config = dict(
    d_model=896,
    n_head=14,
    n_kv_head=14,
    rope_base=10000.0,
    init_std_o=0.00513,
    final_lr_fraction=0.1,
    batch_tokens=262144,
    steps=3676,
)
Each number is 128 + 24 x the weight over its row's rms, rounded and kept within 0 to 255. Layers, rows and columns count from 0. Numbers have three digits each. The size before them is the row's rms in percent of the matrix's.

# up: layer 4 MLP up, 3584x896, rms 0.0277, rows 1330-1442, columns 840-895
# down: layer 4 MLP down (transposed), 3584x896, rms 0.0223, rows 1330-1441, columns 840-895
up1330 091:138136147109131125153088135103165142078096099170106096150124089105107138154068143141131133163082127136143167094113054113076101125146131150097113124124108178146125115097
down1330 083:125095100145184157136118132088122141119156129163143124100130113120165128135150127143123153087182121123173117132110143158121184075136135101109124129119102121080109148129
up1331 104:162131117151126117126106113072140141104092101150084103081150115169117120141143085106136132123120116101157121137110175153138138149182126131122087135150115134113142132098
down1331 113:142151133181127105147108148105157131126104122135165117131112123123129120130152115120124132123082098097135203137121128159109144122131113143136111154127153141096107108091
up1332 098:134161108057069142124121144103163106143134117157111154139119141138107145089137093113171124131174086137139151120138158097117135127148140112107126102173093120156133110101
down1332 097:153167110145137138126111074129140143115099134102141097133133088131083159171087088112135128129106087121103135114129116119090113106146166151114136113206117130118119141118
up1333 087:139091102133168095107146159152176104135164134124130136163127165131132151121125143073103152134148116151117127157148085137126128147155086137105142098129102131136111131141
down1333 083:179156163113106137153127095126110119141143124146089109142137123130102150099119119134109144129151133135087119109172153126114127104099118144165112125102147168126127154120
up1334 111:124105093143147115091138111104149073157120096123126107086124132143124119141111101141112166190154112120126134106078133128123132160136103151130122090118067123188107126112
down1334 117:079176099128145160054113107147141134139111140097101103105126173089063126131136160077124107114085129125159136130100142138185112160146133153147092145121160109150131123122
up1335 097:104137160141113145132166101097168167132183159150107175115117156127158124121147077174079160134168160127148152108113128159106119149140136130122169122101119106118133136144
down1335 093:191138162131126164144118122111140149150131102063136138141154149131121170154134137118115114143093122137120148136119096130128119099139131143098148100121182145102150130166
up1336 093:126106151146118137135174180116112180114134141121085110147070123157118137108081090103118124121131126117128140134114141119088150149119099098112140047156139126126157134106
down1336 101:134146095172144096108102148145129107117146153148132106128122127151130170162181167123133148153096110108161124132138078178110163112136131146155106107130166127120093149139
up1337 095:124140135110130135155065097168096141134110114120117111143161142159114124126094139130151120115108093098158123122129135144114155087118110108126124134139131091126108122118
down1337 097:093136145146108114102096095136135132194147163094117107088153158112099144133107114123111168108102125105153123140104113119097123139137102132073146128173178100088117121120
up1338 099:126112106121133131154124119075112144152115115132109092131091080151152138140134118160123155166124141128153140129109134113126093122115120134138130127143100130084135147109
down1338 098:124169133165106099130137119098148150107139141097165137170128129123130138104145140127142145116131110114119114148135162130139101106123154092121173147123125143138114159142
up1339 089:123138157130119173115087134164101110152164120142185154157109108173154123185149110141139140136114134143132159129127102080129143115128158122123166143132112137110106144088
down1339 096:132148109120145133123096155110141101118098102150160154091193110146124117109095124122145135126131105130122096086165108129108185163140144134159157151114091110149049137122
up1340 095:127138127116111149143124118129096143170126149128129110111093161155142150109118147122142140124108136120097108113107137090108127092151067195133141107126159146129134146122
down1340 100:120187141097174137124127135122135120125074141103113095157124117170104145143128143141114145086125155148134159145160136124122159108085093126124102128131124133128082176082
up1341 114:135172118148131115119122075098094129129131117136114097097159124098160115173133106104127124133118123137131123135137096182102192136127154149192161132149089151136118083082
down1341 115:108142119150168116165145183071153126119141173120104121123089128100126139130139137144099119141140104139131113091124115147149161105126174133178138121142134104166164129122
up1342 099:105088156141107120155103161120091166171130145130111087118103109108109103111114104165123117163133134171090162123152116118129142168114128084122157124137110147137114086072
down1342 094:100129104123108161134126114126139163159131163109140124114143117143142147127131099108109131123097103089132127138141074063141161103162125096096138115154122152172117113149
up1343 102:140102126126167095113138134136142146077080172173159106139133119125164133104120091146145125097122103123144135093121125152162097151101106074098125113177123155074151135109
down1343 108:145154147126154137146113068106141154079139148165098086135127108122142173069128071107125119097083091175130116112111163130147087151153115136148131166116149126153099138129
up1344 104:174112121154157083120130141103153134128162117112117150121107177099163147057105111106134114084091102138122158092146172143122139101114156180165103133153110144150158137151
down1344 101:139121144141134136127112091058152169126112139083132136163101130138174111116109167139131140164116149149132143106124153120146136129136144097133131157135161115128160158142
up1345 106:152121144138068121145128122068126132146114084161143111047181100144136128130134158131160142167162123114115135171141136126124133077099151127114121098132136147135112112136
down1345 100:134132121113116103182134160137168185076145112165184105124112125093124159120135135170074119129104159093146099135123125136112132117114115116100140153090139126098117090097
up1346 108:119109115104130100130098120140106158135181139119126124118083130142134169149096139150055155120105116161161209122134145126139143128143143135174113145124102131136132120058
down1346 111:139128105098120101145135138126154156146147110144150143091120123125136101101142135142141051077125147139140159181078112135150165164173091122121125122115139148088120111165
up1347 101:128170119102122137119094129104149161152142119163118146139129140127154105120182106172129095133107066125137135121127082119124111071174142148133156124174154128161171132106
down1347 108:138140138166138133129128121097111143136095139172144137139112111120094110107102120122132136120111132144115082098133141130152149137093149150158109092117082081098106161134
up1348 099:181171138120115120148160123064105133149181128147118117082118192130154139162131076163149159160125145144134149163136140145099172128140138149128131108145115172140109097070
down1348 102:155136111126116127153094160138133150121094122116164109092134131117108131135114159120132121137128152106126107086143077146120157166099191092115161174116119170149081163173
up1349 111:123161158097166118098109114152100159135144141142114157139086124103127089074116094174135168082148160147099156133141144118115130114115114121163138123116123152113104143109
down1349 117:145122111100119096083120143149131144102121127121165129135097105103139111113133186157115141140156077138158132056137154147149182062171083116134120179104111106104123145120
up1350 107:115141150083086155150076152144132136149140140141074138123102133119121119125099120130152116110125152115136112118160135098150145133135136170132136159150123147142128112096
down1350 115:115144106131087160098128193162140106108123140079138086161086126105129133155112157121110089157115088107147121167124118122097123162124152107158149093128135139149125147140
up1351 100:100172152111106118147127133142145115170152146118114140088157128171093104144164146119143157156120109130160121135068102153131192108130135122083117125115112077131114043130
down1351 098:114130115111121121128133105124150111130133076163091139118160125138136106120112144122160098167150140098174141119145134107116111116125084115135122133112121057133141122150
up1352 098:126118156082101103113121149110159126152112132140119140099140078114105109102112100141160144140125087085135176197124132103146109170120136113130123094110106101122125134117
down1352 104:103096083114095113132128102102141115170136097196170124133108125165112127107097122100133166127152126086110138181080158120157141143166143134115066122128149142085126123125
up1353 111:136103135124128092133126105101149126137123063170154125148124093090107131128126117114147114141129126170114126121112135095114127119120136110149137153124157163072130115093
down1353 107:151140111095139084096137097102085121139158109105118135111137135120151127100176141119151106116135172165143129126133123111168118160110099093153118129113113127091112104114
up1354 098:141139149081121179128077130083083097151112142137114124143143090164130108117106106132114159133087073075125142137099155156079120141107122142155155111125149168108130099114
down1354 098:092125182132144096099057109147107155119123126105131077085117121109115133116108157122131163101088099121151114133115111149098099159150133173140121125168144100081132136144
up1355 103:089093112122122134162147108081092146124137117099095136167102128136125110113145122152092106155095114133154136133140135151070148174182115125138134130147153110154086145109
down1355 102:092136121116165084139137120099137140136107145126093114156127099151100139119159068151135165155105083154156123107123147094153098121119079122166108133096125172138129101152
up1356 108:137117133111083107106143123086135094137142094145124072093132098106119116134107108101106137095169141098148155121137120101151129165149113140130107138130156150103163109107
down1356 105:119132133180160108130151141116127120106155184131108114164141129141118092094129116128122107137123116111122117127144145148139119153133132127160105128148093116137172085120
up1357 098:090169144128146121070120146085173063164123112118097133127168108136106117126184099126144136171125111122137151162129154117123129150138120127129151134108149122111101114087
down1357 089:123150103113148135166070133159118103104122136135152096189134088110077140130138109123150160107144150150123134139140072085163150123144157170124099112065115138156140141106
up1358 102:095129152100164115135117113181132109124134138131092089138101146140117149119111133140141150128133133101087154126163118110139093164125122139135161131127104105201090097132
down1358 103:082087120115108115096079134117149147150151140103079141149143149129090118080108131133133174089116133107113161154116128125130117148108131160128099159121153102141123091120
up1359 099:106138173130076137161103167077147133150067124097119110138117126115130121141142148166132106096122138151114168124157112117097116132135107119152171110140116162138116107124
down1359 095:123136124126111151175137140132112113120132107150120136102173136160128101124150133107153160133129101154163122103094109120144166081161136107109120101114127094145090102091
up1360 101:125101119130118111128145151147138132143116148154072070097152127128097138099113133146112140114153157116121115138145117110171109131172115096145151162098156162125107164113
down1360 099:097162125108132113145094127119143150124092132117150152177153117097140119100115103123106112131138152113163131096127165137117182147162117126149134124130106174178159136098
up1361 102:126183173154127120172086142138165141169177147177142154126088108084093121141111087108107113134165102110127150110117094121138109121144083118130143106105120167093093127115
down1361 097:078166136120142098100098131200121106142138092155099155116155126127095153120118144147130144087109135128124107150123132066139123155168137130157130146164146161133123065112
up1362 102:138126103158121116146114094152123129134099124138109136135121081134145116182139101131129138121136136160098148146115128158142123183139105088076187132139092112122131144109
down1362 103:109123118143145154155159132114108119120145143145156159150113112136134135098111135171174151094144170121122125091095104123156100123122135115098136122122131125135116083105
up1363 111:141080143122126109109092129122142133143177085135154111170119157135099108109108112137147112127111141087149133120187131141127090123132163152150116158144145157136125095113
down1363 112:098135073123131123167118162207151129158130144152147144124120108112150147157157099105145144138118131139124157142085151145130213118114157153133156111116133129155097091120
up1364 101:099186148094130121125096153132138143122151148151121117121141098117092117144091099097123126149147124108170163125098163084103128122095126126115153109123144146119115098129
down1364 105:102102132124145104144094140117093139135078122121133145125141129092151141151131126106115081149171128117080150125122120068136123111136127101143173133133105113127085115156
up1365 104:119083125100130144122150141133133082119144123144153074103160136123106169110119099099156132096127101087091125151088155138118144111148164080143143086089119139120165096113
down1365 108:169155152096121108139131107110140096076114116077136131138139148177082158147200129097144134120107145072145116125168141134108134188143158141111135139117150104118106175121
up1366 113:125159154131134135148099120139161154107114082115116142157159141095141119143072103071157120099151110114091120145126103150144153137109135152106144114161157143148108118116
down1366 116:113100158091149126067106099113175126154114085136130170154121094097104133126142118144115117131120097111119122121119148117130125126186154145160125138159103162121108112107
up1367 099:114135110129171099123094122137144127112143150162134126121113171151127094080143123101152138130129121095142124119170130112087155137138144128154122092151162132154108063128
down1367 098:148115148095146159138106107153092104127093105132154138138101101098133125102141118122093150109130131107091127140116116094105197101171169127118122114138135105154057143157
up1368 098:129144110096133129167131129101161158147096124142148134123125113113156167124087099141115130165094134113145148132135160149103116188141140167169114129070159119142149118134
down1368 097:107096145117157143116131110122133129158155099128139129102087159135112118170107147134142141115132142102151119128119106163158112157117082148140133101149157111149069099120
up1369 088:101195152106144108089106096118140159140160141153163167123087159120143085099109112169135074135142149123125130152136123119078141140133123124103136106075151127109160099122
down1369 085:129121129080127118121096101120110131084107163099142133146130127100136124132109108131091099133144147148076103135125110067138091117138119155134093169144075143085111124127
up1370 107:089092129100137143130186092135097108114167095132105112129127179113155134139107120118145102138114103089151139136119157135109140144154106140071157106111093109151108110134
down1370 113:138147122178145186106124159122108164121152152139161101128188139118180131132147139114121107191108159137127115110159127125082128118166115147156109104127127083126124134156
up1371 092:163158166120120148123131119138109138105157097134132115115158179148141157112127089133172141130158091091120140113129123188158124142174148097141133141152111128113093158113
down1371 090:116154134120108171085088152090122150134102124134094128142074121130100135110142093106110124132114143154125140085130133116153090141099103138170131149108110149114155129148
up1372 108:153108128169131084133128111112138173109151088142079093147113126097183106121135122090145155125149138122132142114113162133147119105108134103122122139129099145126137113080
down1372 105:119112162141105074106135079149133113152142135146162145133133085096122099142115161132149129130115130165129114138102103101106141096131135116132134120160129140120167132142
up1373 100:103122086145104066168133114138137126161146117125111134126125107132144129162099135176133117122128143158159109155129117136126133097138128160083126140126117162140084115143
down1373 101:136102102145120104105148150108132138147105112143121156126142128117149167163146114120122151110106137095106126083113138144135152131084122119115150106151161172185134123126
up1374 109:148191158104120137153108160133127133101137101175137097131136120144128158148091173139101100120108088141143150116083123124142168086140112148121131119121149200091146145106
down1374 117:110170106115115128196161172060137133079126133189101180102126101148115100130160128057131175122171138098151140133108102100126162119124112102123160145121092146120098137160
up1375 109:148141132092142132093097154118125118169119126118076125119119132131127080161160123147126145074146138112135113140072124119142141131145110147134112169150125163133117136104
down1375 115:127154171175149136156113142117102150097104135119125124140153121095109112130134118111157111119158152133155105145120119193126111142140141181178134141165113188129158127104
up1376 093:174138142094124145151112146099166142134142134113131122148069116137131113153102109096140149137128145117155138129156213081137121131130116107137124140137121166111123120104
down1376 090:132144123125121116158106150154125151146125132122176120132101134143138150160118152117124108109091105138125148144087143102159110136135158121135117121127104144087153102103
up1377 089:145144168173164090119092121106114178148100105116103131124119135149091124122095163140126133109126108133137125111145155084145114085147139112107121113136148144131101125151
down1377 089:071102102151088139136174145188136100150113082141122143148137126136126139157148161095163131136146107127152134054122151111105148157141159151108137163122111115091123133088
up1378 092:124142180132155083107146139174103149105104087150125141163132088115122136149109111150122164132109151142111150097117124119131091100121141145166172074129138155097122129055
down1378 085:108135134137138119136145140110069168123103105127088127140142152107122154088142106133111128109119149092120147098124122094113114116132123129123163155154142145151123086155
up1379 107:130095094138138093165087126125111126119101145111115143114146094141161134158140133106124087153084161153113132048104122117133142170154079103127127105125126141071109087108
down1379 108:138102124117123093130127124148103106091075135087085164120112106130134126164150173099104123138138124106132109152149108128135127115111099183149131143102152154114203145141
up1380 110:139144166129146097110099140098123118115149111108120093119131120113172134139124153139111118135139090126134148126128144124124131102089127148110166135109124117165081108121
down1380 109:108186091162132111110146128094111136180145139187134132071168110133117143132172175140117065172115141136136133160103176139137159148091130122144079103134109102122120094116
up1381 102:173108118147155118104106100135154116122116083158124123153084120107124147141114126139136164175145139102123104106081090087130121169151148147118156152153140138115122142139
down1381 097:124122145102110116108124133145199100088124090153148142133128131106128141139107140132105104144096120194170116076089104136127142131168133147120152164098134115105096126147
up1382 104:137114127156126102155123081142118159159120109157103114099108102097126161119075088100159111161142120097147139087141105129140138153124138094119158110210077133094120066111
down1382 110:135080118116143151140141151120131131150118137094123129155117113132153150092175125124107095069113161122123153134142091176123128138121146107120144123116134153170141111091
up1383 094:108153118124143093133095099147119158111140158103101099097139127142142125203154110167117138069156158163120167136145125138133072115100126082140139167117083121144161122134
down1383 089:107162106134111126105141160108138124124085132124175105068138129088140129107133165104126167104091143059118142145138160149123168118142113092098114131135132127113135109106
up1384 094:145094108165121131120131143128146106172149107123112111093142136095122086134094130132110170098118145104137120070131157130140137089104151127151150168050127143119120134089
down1384 086:109125149111152135122183112119071179186124093027127120126136127131118137161167143140129129092170112151146102129134137121183092144129112156117140158167122148117177144154
up1385 095:117089114139125123118165108131139080063110078136093077085106104111139150094097150106131106159144115117130122099101110171129135175132112173118166163113137120136155142086
down1385 095:109115142098143102107160068112145100148112153120146106122134133132140170091160163143117142078105120109154140105127139127155129135152122119140142164141137133083154113122
up1386 103:151130126086132139064123107128142121115159095111124149124150124114119096142099080106149123107107107136143124092119094125109133152112134082117109158116129152103105081122
down1386 101:133160126147133091141134141148107135137054071141122145096157077091142103125120136129114118126125126111080125146135122102181200132130118136068157119169110147128104149083
up1387 101:115112123140147153090136137116136142105104128166136116138130141169105157078106131091133144122158092164113111083114166153172128135121144163131134106126171166097140114065
down1387 105:167136084161138147133118126124169144111110137134128182128118151147132063120146159113124065074101092169170093110162140131192131127121176144110089110102112147100123100096
up1388 098:122109100124122164094132120128130101094082103170146149113158115139126141135110144142119103141163119144140152186120117083113108099141143163103137126107118121149117132080
down1388 095:164105147100118118085151164105172140108144172132129148145119118146103124142146110132133078137133162128110120148121097120117110132132097068181096081166130173128121100116
up1389 098:167097143134122113147103121130149097139123116124124104170130092154156108078169123128126104097136141179104115088159118106151116131144088136105124138102128149166082115079
down1389 090:113171123120108145144118155137146135145120114108147127138136111126121153123126135117167138133113100122091106119104133111114124165091143138136134130107135079168143152154
up1390 104:099135109126128064123137064140133113100129136142122154176141141171151156107113114140079128137119107087176131110122108153130101160168120138073109166187106134146132088116
down1390 109:159100112084128159151137113110138046105101164163177120133127106166133124134113136157112160123106100129085127094135065137150096125140126097103127089156158142144074114146
up1391 098:124123106116122144109131087147118172126152071151115140117154125143163173118138123162138125142163155108124153146143120115139126117133093130162120125162077129136170089114
down1391 102:107144140129137180152157131126125106135117136139087173086100147129100148093095113096130117149120157125075114120125156106129115125135147133121177108145138145119118084127
up1392 100:118175130144096147110143116094105180186154136122054119123168168169123147156097075134096158117116106136124138099121127158130123125172118119190118114127081124149138143095
down1392 106:086086100134182062154129115139165109115104102203178105110143119114129123138103132100132111128105111115185140120089138133102149083114113139117098097126101161107075132089
up1393 108:123152140114119156123142079109155151149097043133132130122117128143105141095129142107133141158111136149100150142146152144105133144105114100139134126142129148135119160117
down1393 115:137160126097112144117116168119119112115146092129133146104162147134151092125124080108149156091136150116136111199126154144154116080107132105151104145158155131145174146148
up1394 103:114153098114120170131102070106119132129150129146060109101124129112162136093088102114085106125125142157148108134141135118102104117134158131191184186112139149088114079122
down1394 109:171131114116084167107131100158164116107175112102156113117119117188131113144106154129122152150131115120164121099126162152106108142093124167104141122122091103136127133105
up1395 089:127153159081094146152145139157184108144106092133148133125131128124132142084106145143121152098102157162162158080114080104168088175104090088069128129147138138095152107082
down1395 094:128106118110111143135167101132158132149154083112055147115133183099149083118149140123125127091140167083075095159093104105082224121118152134137145133102115108147175182103
up1396 110:149163142161124137131095133080138117164095113112121122150132147127122167146102101087168120138115144096163134153113118132118154136097107109107157116146077108127138075099
down1396 117:100131121106137098121113161146080093157117157127157163097102130121089084131128163176109130152141115117123091087110103111128205169150123168098147140112139148144090176130
up1397 097:130121154128162102139122180113135112111172150146179120121086095162137144109140114129127145109119113149113073169093090152151153092121079108090126109104111164108127126133
down1397 100:140174171136143164095116145092128140130134144152153122126147113125145142109109129103133080137150135151116096175137161160196139140151139123137133142115116109134111122112
up1398 102:109173159176142111161128135097107111164161111124148087136122089164128128141111129132127124163106134140100143120092112133133146140138064138104144182157132141085146061143
down1398 097:117137122107096104104099127131166089138142141150103094128116127129124113134106098092124106125109133123157129122151124102116104109085145137132105113122124146120114139088
up1399 093:129132133146085167142131108128129150157128123131128128134116139140098101140099118119125158102123098149122103125149148178123120124138122094148131123122122142115153119091
down1399 086:135130194128099122140128097109131159114105128089108121157092105154109114115094138122117138124147116117155156138135111120128050145166113125136151123143124112136196136137
up1400 095:144111106105138125150127097119133113112146129180156153143116133100120135210138107141050144151156098076146115167109150164105155145101127118134118118160159185120134102092
down1400 088:117108105157107110137183117126112159105105132138136164117129166125126114144143097147108128133133139073094144118121113097094118160108108113138165127126158154144141167138
up1401 100:139120147125135175135131145118134146153137138114129144175103095132145126167124092144149106102145094145121133108116124104123159119146090088160131089119071117135106161134
down1401 095:105144108135182143111103125143122125135143098123167128136122132111129090146098119165125099127103164124145147155120146135142142132173146105137167113127110137100106180142
up1402 094:113136099121152154102131122147067129125096131173142092139135104140148106118128137135156173145136144104110159119161136094144134093128070136124126108138147141127104121135
down1402 095:128116112102077124128111091207115133128148110099077158199110117108157107090119118163132173117144170113121076122129135109136154077137161115130111108138133164136147133126
up1403 099:111105142153124110140136100084129110141105143107135193098068162121098146126122168128158172069167148110125136157117153129118113111177112162106148127181128148142149101108
down1403 090:090139138112109129114159177133132162097152172099127133109153115118084146148139157136089145153121120135128113142120090155109165166129159139139111136169063137185119101165
up1404 097:146165104096161109116107156120137155189123141126123122119119156110146130142101130134127147124168128123176117133143094105133129134147092126139160163112156104112100128123
down1404 074:108132140117109129140152126110101109101158132131099134143131105145129177115111113153114106101087167124111142100132105128119165157141146151160131083130099144134178132133
up1405 094:077135134121137139106104127149110096143120139160119128147138109137134090144161113117093107143124113154132126108107126126190136083140107123110105108092113147116105142123
down1405 097:086154111131121193137151174132153135151163091128150112089153087105137118130132119146084153170070092127115129116126135161133153165114125123140140097139108092150117081128
up1406 106:128131137125106105135094150132118110112155127120129154148132161133131170129085127117155136149132106151096126128101104117139147119135138119142130155159103108162149139087
down1406 106:134144131106120152124111150137149140124095081128160142118149128155129141135118132104107115157111131141123106130097121134133146128074138140146154105123117091172091153130
up1407 102:105122119112144126100151148088111165144166109166121137103121128139162117125160134180099149142095144122148168124108106109124098136162119107147146110162085128172139139126
down1407 111:167169159115129092145125106104130116120125116077200132085105142140136105118140117134136149131096146141173102141128150123121134170095133171094141063145182133090126134150
up1408 097:131097141087160119129113072126151094133169108154117160115116133148085130152098101126115130113102131131112126109163080112112132143092145132154127137139079126145078133132
down1408 088:119114137131118120171099144146125146126124119142136121095164153105108146152129133099118097119141139114159098086131142146137138144132122125144136129139122128113119156126
up1409 107:147176168134139114097110149107115113090143158170136130138162106104105142143095118104113101169107137147099150135082108124120151140115119136121116125159111151125133162117
down1409 115:128171047117202088162124108095092145122154119107130150141120143108122125136109118118147109137139117142108092163081121108110112113102134118175105122152128100085136129090
up1410 097:132134125145094104151136117108113095168104131141135101106123109133128135119135104157117139156153090107140147093130156137152125169159078135164120116127133142107119126150
down1410 097:131099163081139097103113142158112138097136121156157110149141126099111114078123159122139144101122121121153126153116127089164140124156108140118100097171095149127143114088
up1411 106:114123148122143113135130141099140084106089104128126103150113120092121128122163139087122173107170135106139203121088124081142140121140114130140161082119143114175143137080
down1411 109:096128117151125122092158103142118174155121119114124134112196122096121133129162131106144116067102112092117158113126151169146143114106118144170147122140152092133080173143
up1412 095:115101078118149114145109152104155172118103097133085117136160105160121142135113131104085131123134149125085215097120159102150160115140111139121130134162128149125116145089
down1412 102:114133127161073087127151131094173119132089132125132093122108132126103123163094149124139110118124148126128155149153109081101096096115135153151149161071154095112142134141
up1413 098:112121123127105136115108150145090185117147081112148113177124168101167097119124102127110150117178141149189128129152062132124108105089118162116144155132134153128131096143
down1413 092:098141137149121165150154089081162166103115122098138145103143145134142136112107125100093122099140113160145131133143154121119123105138132159128148134129121170114138123133
up1414 104:120133144124133163087143133098112142144160111134104114091109129101087157124117150136142135139145137148135153113113129145151105092128103177178135123169095162084129115135
down1414 105:166141122144114163143151154202138088122146149140121128129138125148161144141145143078151133122136130151121121119187098123155126128107162156158140137074116143151131093133
up1415 098:108101134162150107073131113145158134091060085145131105132099122128153130157132129117153117138096189161157145096099130084144123175080124122124144144104106184115117083117
down1415 107:110129120122112100134114130150161155124119142130114141101125157128128131107134146125127140134145139126133120100110100134182132153140149126152095118126159071129142122148
up1416 098:139106133119116096163088105155107112124108120126120142135167114104126131098127089123116114134112101109170144141098134138135130108130116146118134107138118150158119074099
down1416 089:145124120128171094113131103147105144149144140129119124135084126105117111119114152117137165142107125136082113112097158158138147132127144135083135105088120128161160125121
up1417 102:098137144145118151142122097151094120156105086132134099137096108095154112199096140151142127132151119152108132153137121150101139084137108135125156127128105119134116123105
down1417 096:144149112145137133151109129118164112135150097104101139109117108100123102120086113161135161127142121142089112104083129158167094142111137147150134204135071137137117128137
up1418 100:114145112130141114110118121075155139134090084177138117108131127173076130125115126124122147132102119135151102095145159114149138153125130100168124152151179108119124144082
down1418 099:116085123157106126142137129138203130135145133138134144106131134102106145152128099119074116099133092149138115105145113152152167118142130128153157113144134111159133111106
up1419 109:126078110128142136105147121115165126100129057142100161119132156099114171133137145145128087135081046076143134107064115127116154123142130118161109127128129143114122160100
down1419 112:155116071142143120158157126107158167156138115129153111115152122150098160133093123096140152156094088135105185144118112132109089149118112148122116120137127130120141127119
up1420 097:119130159158129098131166131151140105109142117145114133131092149107138161094065109134120125149118136136155144135090090100110165105106088088138121130127112121134134115143
down1420 094:166127142146091139149127128108158145115126157158126122160133138107125145093084162099140090159135131143134116133149151081127071070117143135123075119134093160135125109127
up1421 105:153113125166142136142149118139118112187122108159144126116176148073100129143087149108166105188100133137143129093095163116113096131125121162100141114089154146155127096148
down1421 107:095122173151156135123166178100118145180103075161154118130126103135130082170058121124094128149143148128124115169118128142171162135128093135135135155110089055129151123083
up1422 103:107130132117136142142108126119099135138120159143137102089098140102132144127113094145110161158145123103140148146096138126111139112133107158140137125161131142112118147112
down1422 101:119130135119129134110124150129128143166125145152160122110105158143110191114156124161192129176107109085136114096105105117143133141131133135129122101110112167148114168107
up1423 107:134136127084086105127107101134134135119119099142097095186101112079125145156100157089132149109114061128123156106124167137166117158126143089155138163113118099117156093123
down1423 109:111131090131118124135125113105134125106155146121103156123111133117134149161117163099123135135140118126071092119139151163132149121178158120104129104131158120137171136144
up1424 113:157076144157124136136140119155114117122133176146134088103096151081133123199103151129134110141108108168160145094149098102179152143152136186126132153139109090167127124112
down1424 108:143068153116098197127134168099132121142145147156102104143147133119117104147110126161099105136170112092082168156144153136142141146101164131161141145133111159180100163102
up1425 095:123131111125096059145135186143164136128134139130123162099113140156129146107150149133120144137142139122086113140154131112200181134166130161133115080071087131170119089131
down1425 086:129116162114119086128128106137109172086091128105143143135128168113086122093122135130091138100127111084154103132112164167138092152116124102151154085177146178092144167118
up1426 103:139160159150143117162131099148133086177174135158142105109104140140161095133166127157122112138095074123141157133062127140145138145115087144164143096112114118123151110130
down1426 107:111120121155128119126114117053135124119132122130129148164112107156121150129138127098125108125122083167150096139107121110130116088070074154147125123101144136118139109119
up1427 095:131134132093110120110126151115131130130111136133117142154082133149146152125126079101113120143116119131141211118164109146094130127143096144132136114137128138123118122119
down1427 099:104148121118138120128128102105147185104143084154139131111085116153134140078090139152109105138074135163154122128113201110166113094152192113142128124132150122149145168141
up1428 102:125130099066125137146124113111112123132166126118148112169105084128081158119110131128113102094133142115160122172145120137149119131137132149125126115146109130164120117050
down1428 102:122086092151116121125086109153169076120153123118140144154160089090134131140135129113139159147159147097147125142112112078161109110173161090115149138079117135098113081148
up1429 098:146124151137103125069090113103164153122156120139163150128141111156104099118061099133147127113139101115150160107163141123094106145170118113182152076111171143091083082125
down1429 099:125111135130100145106130123117087127120142166142157153112140097091127131128096105107141135096146120126131129181126190108116116158085113122188127173132144155136154106137
up1430 099:140111109074124135172126168123113197143113106182135112158140093147115132125106107110136106103153130114152132152130123077130125109129126106162142111138099130122113103094
down1430 095:141144122117129149152127122100103106143137133132135123169111152140142116121164143142112122132143134148136150111122113098136099175114121130135134115117191121151146128154
up1431 095:141166143110128150109119154121157090174117157123100115075122132125130103095143096130117123139130143163102148116082096118138074182177173083144097151120157108126111134140
down1431 099:110163136121120147124139139148101140200120147154138131135113154149126106087143152127122133107137154117140168160134127124070144133123108148096103127139131110133094151143
up1432 091:121138125105099138162123098174147151105108140155127180148126084130168144128174144182115149156137105122170099115101140128162153122161121161069115167137103140155152110111
down1432 080:065111099111123084134127139118086157151087124126153067127106127160116139085126166094190106120128115157118121141163129105074133159113138110102141118111144126091105134122
up1433 102:101132108095125106126146130119150116095135170165109089112123170123121184125125126075151159152135139134140133117125141195149138117163083138113121116161117133112085068106
down1433 096:135166112125118149135099068153154144129083102127119140141131158123120161113144122084124127132154135124137088171101080114086164133111141131155122110125101121160117139132
up1434 102:146097107106134100172139173108136128119145104147119158154158113115156138131122167118082140155161158135096137110155074064103156097135138130083121174137142118157131141104
down1434 096:146108145144155086131106117115120153138127136076118131125135122125150154117095158117118147131099195130143095092105174159141077146122149111127140202087074131060107115137
up1435 104:174093104140127152095092140130116151123147158118110138102118115111177130092117128121150106110180145168158123116133126105116120108182110134129148127157128136131113174137
down1435 101:142122101146162168167141146183117115093108165098108110110149118140162125113116146091172164175130142144100147155116074174112096159152112123128169123152104157096109128125
up1436 091:134121164119106091124095140137132117142127126138144120119071149143143105159108106084157143095075110161141134133110181140083191085149121153160115091144124139107107128125
down1436 101:136144103100114097117087107152150166079111118114118116164147123091141158158105127121119157101109098107130162113132120103122167148160152157105116089174115138151123146147
up1437 090:176160130085106137147093114140080128126141154145108097103122119157114127130191094126136126086122090126105146139126106099135158093107129145120141141133139143152146116129
down1437 093:146104148153114158114114101109096142143126119124101108120108150151128127143144100154103128138113079106150131096135159128116147104162132130123091103115170132115135168124
up1438 095:134100158129131118108131199100132185142095093103110102131138096127134126126105147146182148109126103119121145124093115134127098165132129098120148135112141078105129131126
down1438 088:149108137127109134148138117124185149122165141142116139130111123105163133129137119141145127180140110111154142153121085149126116087130129141146123171123083163084096142133
up1439 101:080112147140125109127143143112125098135109146137107113090115154093166139107125167119113151125157138141103128171096155099101112099113124107082144114115110133128148125130
down1439 099:083157115155135103129069100110115146154127170103109145134124124091096128124124149143115117094116159142115126135163099150126167123103103126114113141134121133097123143139
up1440 101:172154124117134122117131158099106145130141136154127135156085119187134105089156123154092145144102102118128144126112089101080159133176124108072132122143152123131099130118
down1440 104:143155201119117130145133127145151141132137123098146101167157093164101147146149111122116126148139117136118103160147165123153122139162153119098117153112137109146130147115
up1441 101:124119121135173112111144117159143216111082149160118125143121128131182174093094150170080126153142119106146145103122088117126094136121138143148131167203090154103131089117
down1441 100:151163160142151128093184115183116139110124143101102129118155140147102090114136132123085125148107121129106146152132133128164114148055119098118103131139142095185085077136
up1442 098:130143154117098107110115139147130141096139077167112096118130146150149108134129100092128153121109131129146124145148112124142096111127155134122143121117131131132114167084